Part of a small language model's weights.
Size: 15 layers, width 224, MLP 1344 squared ReLU, 12.6M parameters.
Architecture: tied embeddings, capped logits.
Each number is 500 + 40 x the weight over its row's rms, rounded and kept within 0 to 999. Layers, rows and columns count from 0. Numbers have three digits each. The size before them is the row's rms in percent of the matrix's.

# up: layer 7 MLP up, 1344x224, rms 0.127, rows 325-336, columns 112-223
# down: layer 7 MLP down (transposed), 1344x224, rms 0.0473, rows 325-336, columns 112-223
up325 102:490463552425539500473509462529477620456495492419458503490569479425523446510569497519532518515488478481558547490528498408514531502459566477487495539407495541517480516503491479417573513550515454459500533451513486527572546463453541501503495446517427564456484475523504423506513515484498547507484480453496426484533451475481513516519493532480
down325 104:449538459488516451487479465494527515526469487507489517492460495544572458548533471509439545509490534588643490561526485461469528496505520478434461516524507582444460484530454451515421518554477561478507506399582499519501546489456530477464534416452377567515555543460447480525479490486517542485498503528437510548466469549524433508493436490470
up326 096:475521541563481462487503526518524471488489509491510449469580483507529488496555456519473523506524511476499520574482446489521466491500502456454447438471512510515476512482484529532504579553591472570492498519493505454352521485554467487564500531450515427518527532520506525542452546524420545423437473481527492489475525568517589479475490519506
down326 098:562474435482545520480487434543478518467502530521505524508497452522543485443485537440478527491508576499469531473502468441587465507477429496487569458526496491555508506538557549465429487452519510517486464489485525551546555461490579502452536568475462541473508500461527546489484482500477526534464537524511531517448525518536476519506485489509
up327 102:584529517527479523451476512503501493567477516500568401522474514495482489467570534514479526511558401447562542548510531446501474543506525550576528460617510479468551467496455558455505467540524435489540484500482565585400493508559570455467461418486553481581476533452509550544513477534556544504476502513479471456507496460493479480533502482479
down327 103:530457443497492527521525500560532491416511564468475521502447476393484482468471444388468540466527514524419524497514458464493515497485516471431519497506514555533539510489523552472408511525459511555409503503523515527503437503472437488528453433561530546517416499517514493496510456441470497552546494500546539466493471483593478581470487561489
up328 098:506498489560528474510505477598527532492546487607488512507605574574528416563500531462536491527482507445479481472527492482525486540433506473493560506509489562463483512534516570504459464459488463447518506523482565544490509488469519551565446498534489497459510449502526503483427523509485561530491543489475509475454448487491552501474545502419
down328 098:537494495522521571540538508441477459497543491445506476390536420489541508477555572505413478410477486487485477470521534480507484431538513460545493581568501411499558552511488519551552468481513497515506505472500448554482458440540480469506475503460522571544444477507528540582502491481485501546432432547484476515474468501557485520460491493527
up329 101:464492526514469487444446506503432492430508511570505444540529451478476407560467427472505508460487482475534500533521458500472513491470464572432482474502467518452482497538449562477480418515532521469513577506500480489489530493489570509514487444523568501506539559559506539528419549566552523429502491524524522469478500492482509450489509517515
down329 101:552491538443523510516505464432497466586557543538518465503492459492486552518530488548495494502458582502543532431513429498548484539543493532537494544561514530510601502474545509474563554532504573527478520513492485484497558512511507518478516632543451519497460496577516508520524578489447464504538472517428520566451413538473506532511418558520
up330 095:465508504453490489488421488529493588504505465497598513533478482494466497404582505464555531472537435495561420424481484501477505554521465539480537494511519562527563453477437505540478489562495500616543553551521518489543444489577529517420576472535485575489506477422455494491495549520501572514522503483589516523484567434556517512437432560554
down330 099:532522572506545486485511516463477437521469492484484521444482510468491445570489451543486494449405507460528567537500504487456519479520516508549557530467407522448523475525431520507570435467522464499484507580482499456538588458467432545506481511490487527525516580503531564572510472480558532456498498526475456479479467447511482548446516549498
up331 100:469478481532494461521471453521513559492500503484506539438381515493512503516521508515533520482603566512513494520462500527482444476444485479530464591542515416483545533498506495471544525486502472509521465511498485508538490461471496491488455485537422549456476494425482557540483589513472504447483460479531476503562482525463488462579539492507
down331 100:451502513576507460511517567567541444471492506505469501490538487477475480516485549550560515502518489519539445507481556514509501506496488487443509520503435542446487539474436486527452514451541475503498539558431464515449567509541494504470594431481484522525512514570480510492524506478482557512479485473457547478592433524509514534427470445467
up332 099:484564488502477465460439493464457542583502521565508483484487507494477501600561508519542433528524491514509499545427560525498458544459524402547460471463602473558543524430509418503524478500514548435474418513493518474514506547543488498503597456514521549509572555487515436443514437477474549580476442494550516493482500484459457459535559497417
down332 102:534520473456492580496507470540509567541479495499455547494438531502504579459523484560599483471497437498546487503574589575468513457497474443534515482529527538390575541530416511491459467554433511467518534491581450450527482407458527476518472433472563498536496437534512446474515483500527535487522487546481481504474525427477467465497502541532
up333 106:552435507488450497478492401508522486484464516506495489464511552515479441440493421513490515473532491517475580450489464533531487555502421515484496482436447555397443488498431467523482536509520442477491563523511482430478514457463458437510444465601469465471492547527462478500480505544436546475544484512474452487552490484503516480512524561479
down333 103:501501548501506580456464461478546504495520539504537467537487553508539451433553490543564518547458525430493457584510502470545456475597467507533391535534552521562443501460559500516513496552508451507543458510487602529451538508521509570463535516432499503510546503496590555568495532497475464488509501465467567518481452539581436575559470481456
up334 106:492535458502449408529495495536473496519508527456509480455495520474473498421507486458439549524518562519423404523486552560519594493514495502489503500489527473463526472547613490494538518516490510486545482446490503524496514461548474452471430537518510460529516461506480483481481500452557538459539485486544413554534497545493517515540455484476
down334 098:574524465455524496492526478447469539506490519537505470564484489460479512529504519555463443529461495476494453520507513510522498572530522518472454453524363516460462494526456465489468455449451464508491507500515492487516483493526507509494461486545462436490493522458578515539530550517464459498461546434419453524471501454580522495517528502480
up335 095:542475484533411487505467524470549521535444532455488543510498478486576535516545526386468483462539452504495534489457473426497480524481481515472456483483477497563456479480440557576506496482487559500539480483518533545408521451466535483502606518425453498440515520434513500475561438530478484496558530463539487475508490503523488508475519466449
down335 094:524480517534543512542484536439548486514417431492461500523519473530498451491462529440475530466546471556480529520498478594416514494458530456526447564473450517501461471519517480502595442509479464478525461477488511509535485500432532495448484475422483471453527489590521502460550523516529532462455508503457547446484490505503523468509534473460
up336 101:446455491463518400481538531496480504446571473474463454389487537513509399468490448424443577549500507570523571497481517546488438481434407517539476561486492530484473502494504531478473482617517468493528496501505522557507525471479546489505547504528541466521548508520495479517473495523473502487466487535509519519525459497510537554500469582514
down336 099:523459519591547449538471551469455445489537505533541510526582563528499474477509527515511452514466470480476499458566538457510545487504520578436519466495510467514435474553432480523498511496429470448557457452507507569521530515467572448422489474392559572475488514434492491548479521517561511533497524513518527528510466458478470468542510540520